From a checkpoint of a small transformer trained on Wikipedia.
Size: width 256, 3 heads of 128, vocabulary 1024, 24.5M parameters.
Architecture: LayerNorm before each block, biases.
Training: a variant of Adam for these matrices, 925M tokens, 7060 steps.
Each number is 500 + 40 x the weight over its row's rms, rounded and kept within 0 to 999. Layers, rows and columns count from 0. Numbers have three digits each. The size before them is the row's rms in percent of the matrix's.

# layer 9 MLP down (transposed), 1024x256, rms 0.0682, rows 226-332, columns 0-63
102:477523473474534427512519491507486420419514495480513450540477514519561474457509547492555441490486519515515538525461512469433503453508455502449465573561471475466465520456621464505488433524481436
102:455481463518508453462478451556480457512517497518532525492451487420433432554494478576488486487508498534488521524532510456522526495504480479426419476461464429503452459498523435533515448470490533
105:475514425562515522555512418493488466505543555501475508538524496524494503498419553491532549478505491486515485510502503388482478529535563524417481537489532454545434492478494500486488511528523558
108:524449505432555519545508467527473493440402445482537460598523500462420521514479550541475417468492508507500552591451538542483516490489528499546494528463455539502520512550471534475470487467481519
110:499489386484540478466534467545487502506488440476531496579513527496456523547536519504490478418421460491532574551501436448495454519437578446458478497526513492464472494462500499531518525589455534
101:482507485428487435457438561487510498527458563475535548429562505533454501549412519483475503538528516527476470435481539471509492527488510512537542470506522514522506477447472560555461456555555472
105:505445503463435420532480492481491441414559483433518497551527475495526470562480553555494522550562505506494567500533519557503503434466531566539443499498507506423480509501541471442512551519503503
096:525505461518488555512470531430435449505519570497506523493535444576425510509413453432531493543465521484498498574474470526519502483436479531560571506518541438458462518487564418474551481530513591
090:617558532549531504521464507460529521467485535555493550530554466432486431504442507448537530422500453534501463551508515455480459509446509527432489497429457555504509474481558514482488538461460527
099:463468573493466517482409493493490416539481578524468475514496473440569537506528488484504555509444443478488546524440468522491519519576438434487532521489536544451514485462471436442497493473507504
106:520529490449445480491504582526600522554528462451532564467531487506479562525478545542524527514477478500455513474449515493473511489536474496518524499516524498487552525524487533390490495458493484
111:476458476461447541567476464524465460502517422521525523522479500515573509408445495494510521524566515510490476524510402485475536545497542419495440526487562452523525458513473548481466434461466503
092:467575475453453562468471550508546565554501461477490503512545559505555498520573527560530486474485476527484460505450453525530483570538390521564435431448486476458586557529483460493580487568439540
119:451535474440559499501521415552502474539459545526509522574478509443457466494525516485471531511502516504580528542549545477526534446512475496424528511480442537474466511492462482455461470431502527
108:577471499531422535475486470517586473485496499490500570486476530537551535556554503476497453484481503495511551522458515519574473564540501490458497544557542435543490565456450525513452496441534511
100:530493559503487458443482470490430531447497505484536479572456472586486455525455420483477445517485516510582435529487518479487460475563463507455477443452509544508491435464564434510485520439504530
092:485512517499481460479574465518556402476561463460524568421513523458513414509515535469511522495487538558503591465478442448496500524444556486559518529497501474424631504463565502538440491459498557
103:489534459476545478492551449543533499530467453463455488529475500487460421513507513520479508535432470534584476504503515535469575519477442516563469485497506504536480521522534541462523512422434481
112:482526506487408530464474471493585401497513471525454490505533502529524507561409485487545502463439444465536517521501520594531541528412499509436488438492516458499504532531556491449463475554488530
101:496439456505470521578512449571541563514491460460480565558476544546559547464454470475553514522552448508548506509543481504493497523480472461627504478514539536461497470514568510426427490586512495
099:466488458504514502496475513486495482478530607545550557475484514468500499467508541443500565534519482530549493499554468529572487505460517508587536544552480493518526558553476473477508473540510513
098:464474490507482435450525521528565478520562530488515493476436516471513500523484551477581505428511464413463451500562491518455517482541483419609435545504520484507516506542496513547474519450488494
101:447458491550493492486469450541488466399467472502474525454533519506470419548498504523546495560485492544535530527464509567487457553463465540505497523495497539495481528464434487555468497517502543
089:547469536527545491565515482545503588534467413451541510475485521439458554538547508507465510575558500413421470458522520514553515510531536484483447488510504480435472507503557485487480482436450505
085:548534493534506495444494582449451526528440466598587502553494559439480589518473541464497486472465491467527434487487500479420506515493597533523435527499441416543463510524516474593496432541531508
090:486539529459395533516559504474511456562552548543519471557449541513530499538470460506534450480425436570528519484558522494503588460565455462514413507446486543484456566541531491497491521523474536
099:574488514496533453422513472554508506491444545432503479515457504518519458487465496427492428537476551547512482456489503484522567521445446460465513488546543534536585474493497428563524474500536496
098:551522464517482518422525470540491488535455596391432590462529475473495486448431513454497599501453515429520548483413538485477518471488454445497506466528479531531517522460535469493499523499583497
102:543421472569522426518478496450461481506463459487458515483544453543457535536474491500508522520494462542536502434473560496513561544518430511529538519504460477518530497522502556401500457528493483
095:463448490478514450388536495499463466432497476523541519557550526475520526539520498487474421473524464476502486458496429529478526531502513508512502467427501524565487545415532492577509553444548516
104:565509476482457515531529490484442444478468512489460540510492410464526559493557477417527605442494534461536494562514579484470490485507511444543531429517488501511464555513573521572445548490541564
093:457504544467523536462519513434498513495504569457370531480557523459519485492500465520458515483465579474584502487468464488490445470543487533450537477511548537550593493510428533469508443535475509
102:535475468481495557483523524536471394500413507567573493533497535475513524472553517470524454491505526488476391478494531586499459505521459555513493410528490516510487533530530539503474518491517477
089:561496558521437431499436514537551526510532460487504564573577518510515467540458498486573511481593454511498478494448514430510471505543525473518514528438535464481517407395524442490505437483473522
103:478519485516523536569566470445483487500521479428432500580542503539461543480489485450494495532485446509460406466487471486400493500496545488492580528530510449531529476536472429538505541512447575
095:495468443450510480525515467492471523586444512495519483495541538528565566429554464490481539431539528419437509456468493468539520534472444542521527537476507475494544520530535486530503498552504486
092:479490447477528572415550482477477451494478425488523552565539542495505491559514546597581513569512496510512486413487435502509472489419483516447523504514512557465438499576509554427499485451461519
093:522543514564534485449532465504485529507476541515514558492574523449493546477511538561562488421517507462557493514476489441433446462443515500548504427563533498536527469480518540494510480525389541
091:521500451437471525494484452593472494481546528486485462526514509478535482545557456519516435513511474442454475562517518494424520551497553456428511476505416585501486460521514527476487480535483494
091:517498515533538541553483463468476506506477479547530485514537542483465423458544475521439518413426462470496487510574533573500582467454523508430568502508418531524494560508511470524522455536480512
095:511504487530496560453544460480414443467459527511495524468488508399565499457472501430504506448528512395503447575480504545468446539510572471522496516467518594448483446470485505518506557455439541
105:520520489562525526513473533500493561571462465490479494529484435482521474499461465520507468425429542466502459403488542550479601528518540573576407487449439496467520478463531549520459480494476451
111:500459474520488480537496487436426501532460469458413533536415530493479503489459446452436552447464512527484483499483509532493515487464544527495547470548555501509416495465473547487513481540546527
094:548498565466433519562558543601512555496561486591562603424508521476439495525558460578454439471466508453509537438500532475552501499506479507499421528504460487492563481526522545538460449459509561
089:474538488463497568510434425497521457515505502541503556508526501477464552597554428466512455475522531548389538547457497475505562485492497484557477448531544472526517538510507608526452484595533567
095:483495469466484535438484510452547522498516484493477473522499485501435438534434433497548502574511508529470538473528437505471491466485531497520503569418542484554481602577437510569504504578472405
111:448538476489497431548489456435531470481449503507547547563496567492404507521514509547542517499479525514492401435601522526497461524449466488469479538565469511517497495519530512567511516473559557
100:493539504506526447473551425544505520497484425539581536515489556520504379489447458502508467487596518507459529456513522465557462503469499424467519549491610521551467544460524481472488457462523546
098:528473540490517494482466438445549543549517494520431472430578469483524460493521437450501481508506503495505485493521581428544501546441472502566555500580487530497506449426603536485491517453525438
106:531435566506487411462435469550507545566536440528568456537458529512440499525529495545539453457525570502444549443569556539543466471474507525495535539483575503482540514480466498503498470518563531
105:471533505453588481454525551488466476496569535569437526424544508497471490529526489448452495497433505498496520486522502482480476504512485456529522523505425489615560548500534493449488553538424512
100:521502464553495438544516577489471507554491498514490530477492491464530451511428522528511560459487504513531466444488538468518508498514532532511485504448531499482550575467527396485536630466544475
110:425419553541576523428504476540523494532475500591504493509507484460468526545459477517540477456459528447548461545526431539529520507509513488548498490432460491515566456496532430558596449542428527
093:560516478525482505497525493477515498516534486445539529507531478459519509554506521504456457519446532554492525455519511521509564529477525524539495523442482549487519484407515529480471502491592500
091:516485515526493477552439444565438508595537519508515448536530546527492508472506479452473500409530544384508489490544534473512540467490520514515421480517526487449512553451448531578469509506450465
106:562510499477493503539461431520526476516494495514504448512496538499555498444484436479569397493446409503504509479575522553465583441491482533563514461508496484486509537522452486525560491555475510
105:497511516433549465459492461487507449556458507447506429461478471545532532551525492497511520540479509500503537489598468581539516405439490466432475508493449563453525488475451511496527463508527502
087:503529483490453480443506490453497606421551495497481506525508496476445504524579513465465486581620493413449564536474532446520557485461531466453440596538504500528485526503530464444535446494517499
080:525512434499496526456572519510464499518483525533459513534505402486540525466564552509495450587520511471474597544528484477514522444474454482533454542515492541476487492393504509436506435526590499
092:537462460465503552531520432502466518463485460485531448462539534497458456490547477460557481519553576445535582496527507581517468465384497514537505544497494529478528478462503517554446540461497497
094:540464521416531505545465547494505507466423458534554478518551491442526490464445430534524570434518450512500518519525500482505469474481530530493529498487550527470505555523525528505533405474513508
105:452433473512555546518419537532555437525500466521438473573535536491506459577507516494477528491499408528572507454510482466508513540506500511512456499470467477458577482502460444502491512516498558
094:483459521521526488501493493499473423568454531540538528458590541465507440529505577469499481470488560504465535450561527532482496544509528486475517487543529584539462491518432508519500480527461420
092:488511424581550481463546496512514546538505516457527437410465512528557557504552548508522442543564518549475497496500466460506519562481434484505485446496462527563425493458455547464493509497444469
092:516512400463454506495521577523490489528548527450505432424513509445484513548601553485523610425559512458526487496542497456486561579452516503506494556467526484446588521546460424440481508511566463
098:545497519482513495512494514494471510539490529520456504501515511504474460529474478539451556532393567491477454482452547477474495554496510488558621528478506606487525479485487512413549469470481454
103:503555492521489454467494466473479510518520491517476521544465531475489508443531494502454535511498528511510500414476422564540522532478476485532482502569496422517388458502519503472549574547539529
100:523453524600482566540413542496482476522495494536483494536539462528463508499542513452477433563508457509523522448504598502505509502554565565467549533477428493587493466487519556520488445521460464
098:556547485487459522517507467541504473494463560479411570426555409504496489518615452459494534504471517528507484454527487487538529519464473548515436490516506482501530464464511510458522478426517499
113:582583484470565560538515439469445493502571536466482541560545492541570530497499501432463528452476417483484526425444494478598509533445527451465521554488455478443511482448505518549563452486452453
088:497470536492508500515496504533463534464541503434431496414499541505523453507526536514453528422552556473445509505525526529561506507449449524500544555504447526508478533506466502425508563488524550
112:449432520446538469454609534470480514473590446509457513506417593561500536444453449498507503543533460531536572508528542495483532554495519534497495502543478467557530588507480522530477424552520433
096:505446449437536498435588511522542464511501460554501495499479541522482570566559492502516501517483533532479477502496504472475452503492484500508501495511484600510465510489463542467451552533500525
105:511531484543464531502511458441443510408471499476557504597536538492548526512506484524419511495567440553501453507502433473472515476538443516411535532468539543449500443431482444554466514440521555
099:494501487482492495515540507540438515501527527481465517479514525458544489387471490514516508638458494492460472512491545537503452549523474424488538544462469540497589517435595483458489456453474456
106:505533380523449526437496501524525566484479478576532523442448479526549497513433456494519473518517505489463530536496485537483600518465464453502476452509506488532510490466499513411505454569510541
089:473461494512465472476482516532509467506485464588569530546488522501556439440483526535580475456514497570452489478517485541522563467522519504550536448468521480525490528590450537471483503491461526
100:524527484461522589450481500487506586446541556452453462481560527535389530557519541449494491486481486493471474509477505500587525441525468551506431491502491496527531514527494490504515559517519526
088:462549524491453534488479481498456505539466475518543541450565523507460503561484511529557554560510471483544484458493506467458538509548506484490471443422496478487558532470488518564517418443473500
093:406522474416458520459519519544493442503512487519526537510533564559493481472537573490510453479520530401537515487461466526485532515483594533527446477445445416460478490515471454516459502488499457
097:586503539525494505434580490517529518446513481449489493443510456419452466475484490421520487482576472475536519502463534448539504492491530476500493475452422508518515494511499493493506490507434553
092:511474456560434491525530455536495529486500500541514510473509506518521512598484535521559403535551504503508487505488433530486472533506481482546476515607488492491437441552481561489477501488470537
102:472396493427506540462547536439482552474483459550528498545521442473478545508512542539510445461538531435439515486543525511595489459523504460550470536482555490539449493588527471435481514494419489
112:494489522480486532479526511553455507539454516449539541450520541535436474512486495525465486485508486529489509572527553487511498451463444470502505509581439513513493505463505469473532435546463453
105:491482525483457548527482484533479522420470460480521463464535497509509472513516481563486537563496549499538519502540510491549515436518487581463440461490458457458513452503532485593464446499557463
104:460444452498488482553451578498490496485407518587543530496517540522547517501479518483521501503478506604487518529498470549594470507484510522560504506472433524510520451492539558511445517473512546
092:479584524487493527450430481513542550463532490488479464492476463496454486470499549528552436481491497447438460518506449603498482515471498524547548512495533422493457520501510492447544534533520524
099:487527494517471550483524512554546570531454465474500485457503510467521550490457508539492485448517512459542479484513563483541560497457423478505543502504532573544490543480600496539466533465512525
095:488430475528529508521452574466640528508505541513528395477524536500490489539538475484497523556460495494490473517475569562501542468501504472549456550517512457441424486524457553544519514497464521
096:480479504497533490453501462530536505534563527518491452497533468536481459452488573518509489436551509474419541482468546534494538476525533511463470520507495534447532445454483448500540424518520522
098:523550527541595522516566460499544530523494538521450544494503528451554555442538515564453467507465551465538442483530562434448510462412464532487543472517536484492517478508517520465554493478473427
104:476470571453430556513553504509462521446595435453545453482478454519456562450488517516517515506441488520548549531565504523524493468515413486521504431464447543530521385505474462481502498501463569
105:483526564472548505538444475442463461530464499498510553447472554522512518460510465515473547512459500456478463589461531494582538517515514405562525482532515531535475434506459471519487475551523508
097:513488478469467506504445580535569511537530501495549486470480467552491568523383529516520461430414497534526464461452467543476435467520460451525487522468436508530482502467429521495493472470573504
103:481455481468480450521522520482408459423547477558489455437549478508507455454536472498487503498563481504465477465524471487474482450543517483510478488447528497513577526498546442467515533514450461
102:525453421552551521542548465540482486473465471493533383476515473523482493579543512481503453447443533516511469457481492477549424575511534490506499472537413507468490509509475536495516570404512566
094:488465512582604592525535430422514555561528450518446511435566594504489477531517493486441472439516491475468487434517512537476535525510524475513549538504492545542402471502489539403507468527507533
105:531467518434473545498491457424495527535497517503528530526430487536497517477469504493538560517511529476424543526557535489507480491530503473444505392527520525522498493487508597480544505531543504
092:421507475505507510460537503489516496474465474540513559542411454558546497519431530488483488467526461509416515466456569508520541508477500425484511530514476522528513463529586570530499542535466455
097:548486561496449455503473424497461538556516542431483588468538506502506477533591513497506500463480522459573501506455606445421522449492575514554523459532503515471544513465466437541484522495477508
113:501491441449534455517469538560552447510490424417528424599525557395440509462489502483510527512478503479476449526486439506461425510500521516547462530500468508570502511530500519490495418542470503
104:559506591505491463568526477464504555570464553514487506547502470581469552567534512468534546512523572495552521465536522431511488484521490475556467490554488523489529567569483526556525494467487583
101:409474466455481535543523493462479475507481551513468428465511563518516463459557427459549446501505515539518512531486490440500457451420459506528483553415537473422457507560430542441479447543527511
104:609498484507512566482516535472473481519533534503477558540484456449502480509540469505441512519586464516477468436534500499446538440485487579489540558530463462486525500486446498471537542407503513
096:494473456510474452529505524500449476530575529434524470515484511465458484499468461457484549566549492447442534538521504534440485518468467537509516444515504578503527433495559462451495496484481497
102:479514528528540496460508485478514470438486511473493518534456389491501580563493495533562477554495486484513522494465458577468475539413639466450563474491526558555573504531502587509520488495591546
099:446538458482447495494479519487491537478582506484453520485455462493541491490448476514559524489439516618503493507517559428457502464533487497509451464447486510466514433522510492515511493458473494
# layer 9 MLP up, 1024x256, rms 0.0881, rows 227-333, columns 0-63
102:469446511532438494499492433539563492595522491558479458494490435536538521454454548492470470522493535410529487605542470449532520442549427544566582459520559563575549499479490548531479501538422485
106:504484498470439525494506501456427577506456498438514423491496480545457541502570504499471553488533545486522536454523466465505503468544477461434593435580539430465457481496392554517502557519422509
103:477565496513496508511481436431499451511513549514562512500505424442467453479562465502433441519578562555517535489480547479517565467481464531482500474528478497449480515517482529496535507436498504
106:548450585599490411511491491548510530554479521479484496494450429490499473564527474500393488454470539559521509593509508457538505517528470490479480488429499455495504488466453450491512534480567550
100:543447483479460459511509481604513495519471618488504440484489499455495515466573489500477502514547555456485548553537525543517466535471561491436503469501441553479493486473495506476525508498509501
106:501541482543352500481503425512551486506496471516506460473406515498445498492497548497474551457470513483543450554501526447408469527469463532461563472516501462536558539521469611506519480475442567
097:495499575529435517508495549532514457542453503518529471526487537547458483517573466458470474470534507557513493512556530514479506532486490471449485467525496518554504527559534536426537519386498464
092:470472551439453543517487497510528489467545497533473498513516534579504518522600484443489497551473529434481473461509518505442557534499520499591546493556557395517524473490430535456510542548499518
093:545505535512529541553471511531537555422467481522472472491511502501420470512575524511510490458470598398555464540566476489568536523464549525481510468498483421521510505520514584537550561512489477
102:520505483570560446397525412504428500509461500451489428548453433484522509436595518450483496504500527421513531484554502476564485493539540480495528479533487552541542416484457458549518537590526532
103:518526532542438466499490445408481575459429475439515508455485499504490487527499533563474540532498490515513489481524509523483476481517475420497562495520513444507553429542510441443536569425473554
098:526463518452524465514496510559481506504510519615496406531462517515492504510469521439473457421529508458533492537480548559442589552531535536581519486533462476444476455528501527480482552453499497
112:473508504445510529499464466496452483534480531486522520560494496491433461533526491447477509516521526482524513542521478505500506469409523513517518448508463516529475462594425531507504537473491446
107:551541490457385519445425414542487519520427531530535392526529497523565475465553437446433465454507540520477537465507457528493491522547501500447489470495553512473505466523472524480478504571532504
096:471506458507452544561512560491495522557459491510471455454582462530501550520550518533474529503537565486442548469512499609520498530485526515485492544607515528513507598571418517521487485502562463
098:496502527520443467495458422436492451452413483552581523493483481474472545548550437547506483416522535467508513564486499592510501481433485510499517436521429512618499508491514512500514466506531513
099:519537485483471481494458510474525441519535528520502430484469536473531584473434461532542486460479566517468538541485509478491407495491511482462526527491443490514503514536480506500460518501530465
102:497560534509524492455499493542492526497435493587444422476492491604457451514477495489379479448492469477457526487458451531553520450516501513503548474480493513557553552471440494472495537508524519
093:501525497506552496496502569465506424489500550563500454466512473464414410513514529474464474463396575472488508504544547512523525486576483545448487472521424469492556479506430499559455491472513509
103:537504521492531471473491425468490539406421460428482474548505452511482530499466541495511470443448532496531521540468537500540528601465501482586537491452537455552552497457383507533460508512515455
103:579520548441446484521441506505552473450505482469466446490545524502479528540503511547498490536459544591494472493508547506529445527503513541468572506533522476490446478517501446477585484498579489
102:545504577541414480488493523503535524446527586563508519481481491479500426523513468465466517568504584458527515461501524526455513516494451485521496480447515549484414480520492496496514544495513559
095:504515439441464533481488536454471459536442550501468468490454442542510467523425497466480556451480508594512452544494477503440495536479486470502507473571430513550505445412468498540492491513581494
099:518527503480496423510458476541443501524505468485441445529466487534519448509492435417434440501433503544505541411447477438510477495485554436473580536481549436560538499444418518498490483464552490
093:499488512507518446503474584489501516472473473505435500431581491587492524476541477509468515523545524438480481490463430550521512476474514528465539448518503464516497447479496590478491512540482473
102:457481514509509585529469467474449543487502440551512494543526476522528463493481520555513494455480535454482519528553502577484498510538569463435553452511505546526469500525469578487448520576531575
103:507446463487503566519584507505509478509468542467461441491545471561493533466486466557526487531501540505523521577513479446517501555539457544468494434532506461523533495549489519454493559500458481
101:517518509427457594476476490486487525520476495548517478500514495568499591499477494479486474441497509503545489492459560478474467468535548400542518442487467481480488473502575543470486579532586493
100:586552479525423556577497457479518534603500561497477505473492491434436384486533476513489493486452529520515480497585567467496479476493465508528505480571527509462530482535478542500518544513438524
101:535517492502469523466502398529423498449520468553481497569481465486503456499521510520502542459450511443506498535471478499491523531485465521528510453488490491456500517487522474527536489520512458
099:533525476524479499476416518470415505469496454558534475589464499479473468489498466433479423482555472499451485535472510590508529532516459521463479514552409441492509481487539480470499547464491489
098:493509429493473481463490437399505547545546540496547529486470407458398475526517458487440515551475550515544529473509540513465496552549554462487567548465451510483490470469513541556511484532513489
099:490534499442508538452493512469473543539438464569479481482468510470435450488582436472518457432421528489520465551484496558441585563469472476485508431570480475547510584571497609520522559478493497
105:485491544487503520395480488519498527453508539519498469505491450559466534501495523485537505484593484473500531447465510491490462440498476548528548445529443464488518517451514549511522503556541465
098:505578566589475508461432490499454496526499536491481496566515419500480496498460570505521540509452591502509471558473432588518446517486535420467459507509457464512488460432491523513536537479524477
092:509502536517534443517481483515506489523489532569510494433430436491463468396430404406487399453466512496506552642506502495521496527538501507516504474512517449544513530435522524540529479536488514
099:502530507506459505413454467558474450479498520564529448549556492502476421563542521444456513497483463493498521518516526563532476522549534429467504540491513421517482525504509498519485468473522517
089:522468529471556486503436539437495499484464494496509571512518436577496492558507521475514521491455580580509518499511505601425459520526444538523529518575558433492528512511466462479484492527471525
098:434538501467399464423438533513490483469538518503482504489533498502481439497536422517553513473491488540488555554481437475542523524507515439519483463507577498512579471448482607411466523503464542
105:478535475465412434492522492497518538519535501527483444537530493546484562433516540498486458536471490583546475491527438539549551520458487467524504518553524438547452504506481508452484538548500504
105:509482580465504507512424470503485462535516444565541462455487519518523481489479479492422498500457528502504498492507471470479530433440478525458494448529495476503480563530456509518477527548544556
106:498470468579532493533581501475551469487406511505542516527521449483519530562593450502437585470488513512527485540528492532573530545491484463511508487477503474533535512466423587483480450493578558
098:542580502564478500502563516456571477495477487516516476577527524544480552512472406425482487537531481512564517526532511541506446504546520489518547490538526418483518513441502496406448463467483500
100:526513509481481561440479501524520530558504508465529517473513495502429437504496524470435495552419515470510456455535478509469444534455502561528468563457468419478558491576506489453480523545529466
091:501530531497432544535467496480440468574469584494580481532536518486533512449513545555493526490525519517538524499516499531482470447521471430516502473603465493477501432481570591483511521389592513
103:507461548510425502557493511468507585537464418499516457460510481486522438449496489477536491524465485497515547540535474493486507544542449425487590455535494505589524552506474527487499540543446472
104:511532499503529497446529452524527458530504485456539535513507460530511443588541479476471491510448478482566579466544503492539480610501488525484492531490506486469488526555456514471512491400537480
098:508517495475437505488437489549471471475474546538514468553475507486499563466545494491484515505415479495503504545480467558416508507534479511487445493501498483526554498582490493498483489539448623
106:559496495513516550460533507506474412476416506496508472495478453517489475482503484526461506472557529528530490482506529495499502528467447453502481547501514485488539452522432507504521563371520563
108:510529550541580529465506484502440567494418547573501505499458488567464521510491488501450557467500533467521472547518478467473577532528440499399535492579497532452458452484449536493591511374546486
095:472484556534442523506514404547505515583515541479463466486493481503481496445505478488477418563446478554497477529483454508491473528527425467492555463537491512456460452568496522486559470491517448
105:541502525533540582460483431483446500563553489506501467486520465501431537493583415500493488405527517498503467479553472542500569436489481448466557464477494515464493458552465494540573480532508509
093:432521575470499499520494461523439533491451606530429496481490545496466466477501443443555528524508451410485504559539477497495513428553454556525513499473519423528525493586448538553512496508427537
102:544516543419441443425492527495496519494484521554547422438511502508516434583494469485426504540557561506535554527550523508590511518586495574468492541465509516523583533506487485482508488522507479
105:497506478469429512371498539501461442571470537525487486466473439475504389467486489479371523505437541524566489561539486508551518557476447437522548564481476539558589567480484473513508481434490535
104:492456544512528441537495471468471424550459526506558513512487452521484533582471513518502443533441471543519576513487488564573537477507458488449530505526524494478490561506494533441496525535524540
093:499526465424500487472447541552507450495454497485529475520498486514535478479457498560516565503516579521553473502495480541525454443473486424476556477476530455517564512515416526569567479462505475
091:489474493486492494542454474428442475503511566487492466498480544550499507530474525486498521431496553543508360468542465529520506486505544506490526453523541485476565472519504452591522541437525488
090:488499463510446413517501503576518455539524525558449512513470504494544527548487492524430579525510517504465469554551571490462534480579452498463520434571506463556483485559485511490515484559459493
103:480537472485423514459482518503474541435545524524419460491478511559464463468497508508410514500480520503465470526473488542459460431531446514424467558479529512503525515500463497499457470500505522
106:560488549465426560588504487450490537508463561486528443524537492516500512440488440452535467456396484495500494495589509532470459523463445478441618480548525470493453518559441578536439602456515528
099:471558517457449465453460487470452557472515473520481459468455463543475501442505476488510505516465490504564497525509471551494493501560555471463483464551500446455482535485432564464469552407510506
093:509452581473477534575446505534516479503525482550489481567459482554476515467482413513482510512496545415569488513529397532506475489429520551406525484544509466540573572460505474493429474530558547
093:552443525487509436480520418463445459541478467501503512602496453476520481475484430528447389497447508529497498468473468628490468512532459488524494439484536525516521502481507579562513547546447531
099:518515491485483460515409513510447473496432545569497491488420433539538552536526499494492553481455520490512547584595468557588506453505412478464518515529540498553532537504458470524486544513508580
104:518488556535493485451494525423404478521474573493518477568489414503469537552565511512508493525505506509476550439464525477533499547500459531481599507604500470554459434518476447507509534463451450
097:552463490458560549523466511488481578507392465460474524461492442503509525518489495447553459450515542502551530527441487550488487541517481495509489510627501462484525471491488542438425584497500494
101:547537485495492534451486516565492443465509498493564443520454487443538513455468450499452506539428485552527542539547494551482581501444515497462549502505502516601506588518440529488503487478547505
106:525508489540514507493445480513559502570451516481451481507479500526520535476535482520433451530463455472496562413505484561492561582522464455509556534542501509562528473520462489525521540492498601
095:502528485474431499493449459519468449543471531540545548509563446544455484441566459477522529512470565482596527504466508533453462500539516408531484483508532472537538495516477564440500524497514456
104:509455518515497503438564484548487512457475501489490467564508471572481506505507488506433536514545552489538529475561459463549512511570515523505505459495518408586512494530482519469488527495529519
101:540539541494426514458443487508478526492468598472446520515490494471481499436491479461520512474466507471444444521544555569494492478472485406553524470505480443547497454569535518475522491483541558
103:546496516567488506543435495550553531535495510545485428545469528492494493480526543507487464475467523527577525490477517501538432477547438446457485488488538484481477392437487497526502534484529476
103:543509534482551553514466470515515525479483512545511471454492473497469480481463476525495454477510516538514530490545450479543490493579492577491462476498559485506499511500504496568492515524487438
104:518485457576442482481459493559484539501510571473470462469538502503520469515491458494441555535462426439439511489538519520531524501549498459367468560428444410530550498523395502497450452495539456
088:507570444454524573556482502499498513569490577491508462483514467449428464565612501486420470475523521443594537520545497481497518516448460523523513562514474545501521474461514510453484539491470495
105:471584579544534528522457486574521498540446535539512512569464456482509439507535477546460562475444570548500474522504419459463401473486534475479533512490535439517502480447474495474485540449514484
094:547505526492455583433477471485478523589482566507504492520470468522454520435526439434502414429466584573477499464527534524492532427511442510538547487566503523464473492466561488468535486526486515
102:474486550534461396488494459536500525482537543531522508538496442493499490547486479510479456428485502547449449514543494508541534498475522508497541445509472486501500426582486548497496546554510404
099:500525525486461472460403526516454527581519449521512439516515465535497456486472529577445468463450569594476481504565422596523502446462475442515489528539586449494519449599466505502506508478466446
094:435500503489459531560440533534537468494493545527495527530562461512393430552488430417466561450477487536466568484506535514467486414470474425510516437428492488487511506491499508459500504444486492
102:564550461461524551511499433567431536520517574477567441538475457500494499504516513460457505472414449473573481511510529509483532568483486460526509415484523435522546484483474523560451472465508508
108:518505530492449519489551497503466429559433494504564529442441504493485526494498517536479512480473527548507503522476595558536537507490523540558474453579514435555551483473478569568558494469496453
101:449469423491406565540509516429479477491450451487559516542493478505486410483516522467493524445462505549491505510549513487460476544467442436506460479543517479542480524449496472467548547509486610
100:503523494524461519470522464485527524540476557494586422501473508540560465457528453534496466468500515451552552456553547461485563466547494490462474433600516414526433553499498553521567513420559486
096:490484515533438474521498517479481442562425526556511462494462523476431490522550387502475583409516474564518562554498537469450488508501514471474480489517500495524524457505543557508544547443537496
103:546476487463447425412506514518539488515468544520522511477500453476422477574574504509501577463510458616577483561552550608548511436519503545549476505557492517539542515576412456468498502486487537
095:493491519478489457482486422503366528471500521547506535479522414513490489451536538506463499435573473526528514543579428477528411486454460504478514470555466493524576525511538485443510516516555552
094:503515471521461445485505516427482453495456454552512551493472486426479534484593478482527472456481494538507440539566433487545419523507474479530514455527557503541461464493483561498509549500455560
100:472438500497440436507401480508507508483525519505529445500406541477525510530469534484510498507433457499500555504534504468570560449522510472489585537452474485535519517452473526565507492517513590
106:532467466541471543501492464512488504497420520488499403514471540472533484540607435486455534533519520469514489451557489503506543524520559558560565447532503545537529565553464509565499508522475509
105:513483524459509513527475451519483411520472496513531459537473526500503543413496550516455504502465555507508480479494473464472393563477490495496553474512506368471525431489472491517533577542553472
096:518538538525484544480529492468473489499489551491517523584498466466508500500559506536467541489466542466521531443502512523481500441494446503525497487513535456460459513580485577463503538434438530
104:524505515536493488486494543474511446440498431499530515464510518477477464506561510532533466516492496531550522513519583499467465535504456481448491485564515583517463508527493539591514511451480537
099:483496530483450504477503472511482523500507454476533456558519509504478511456591491487480427489409535487503461458453440502525464514448468494568522516560528488512528495530415589514487587520460587
099:580501496537409475515514483572496478537436541440533497516487449482495528472414513522488502515498550533518473528624503505547465510548480478588515501510475461514521518541521465538539510506513526
105:555488450551478476396473451510514493538494532535532459454457440451456526578530522483498521481511469454473473472572510526480468552468533499442560466519468465545496512530487553558474558479470519
092:618541592417451484520424562492545497506521545433507516447521534496531487492540453518499530572409518440505448492505498486490458497555447517471464476476498486474570559527476452440506437530566478
096:500478486431553537478459520504514533452471475523523383507452492554468529412472468500485463472529468567502517497558433601538500482553475506506527442475586486487477482521548504507560501480484554
108:487529543530451536525471563569410494414380486508534433479535484487483452469541532526471543462419501550541551547537525473452478504408496495503482504436536518487544474538518544470519499462503514
101:504483494512468516513467495588428544510530490522430439461466504472537580439492535512431503525467472484489465527612463535470521465481505534427510541579526496507503484455452515508477576495458504
100:537498487512479506547480527506462440503474554517542401463481467485507417513536477538431488543526477599465467457571476462442422534539421461525511558477516449457563481440493504482525488441490486
102:560532487591473398547521489505569512505452605451520486518447505474484494482520425551424576447502462499476542473476527505464573487515472437538550487519530509506510542453478510456547477466472526
096:570459511427483569487534484485489558512440529555455529507526446548510512535500550499494468431512524531521504504501472540550462433457517531516507619549454469549559533512475522570537500488476491
102:497510587514481507495514474498482479450429519445517519462528575475473569542580538509514483513509557472519460408556539481539480522544468493523570505567493476490477496524479512445441495396563535
102:491480543508512485514473467494492510552467463429505468506477518480541553532562499540520529479508500451527500463512500498478488527541560568503487540558533480520448500561464596451478511548479493
102:572564534494510522484531473515500503543460445519478518461504552466450471575478471493484486518517521522495504465475507495501461536477452468452462482505549475601554520559562537534463504498519390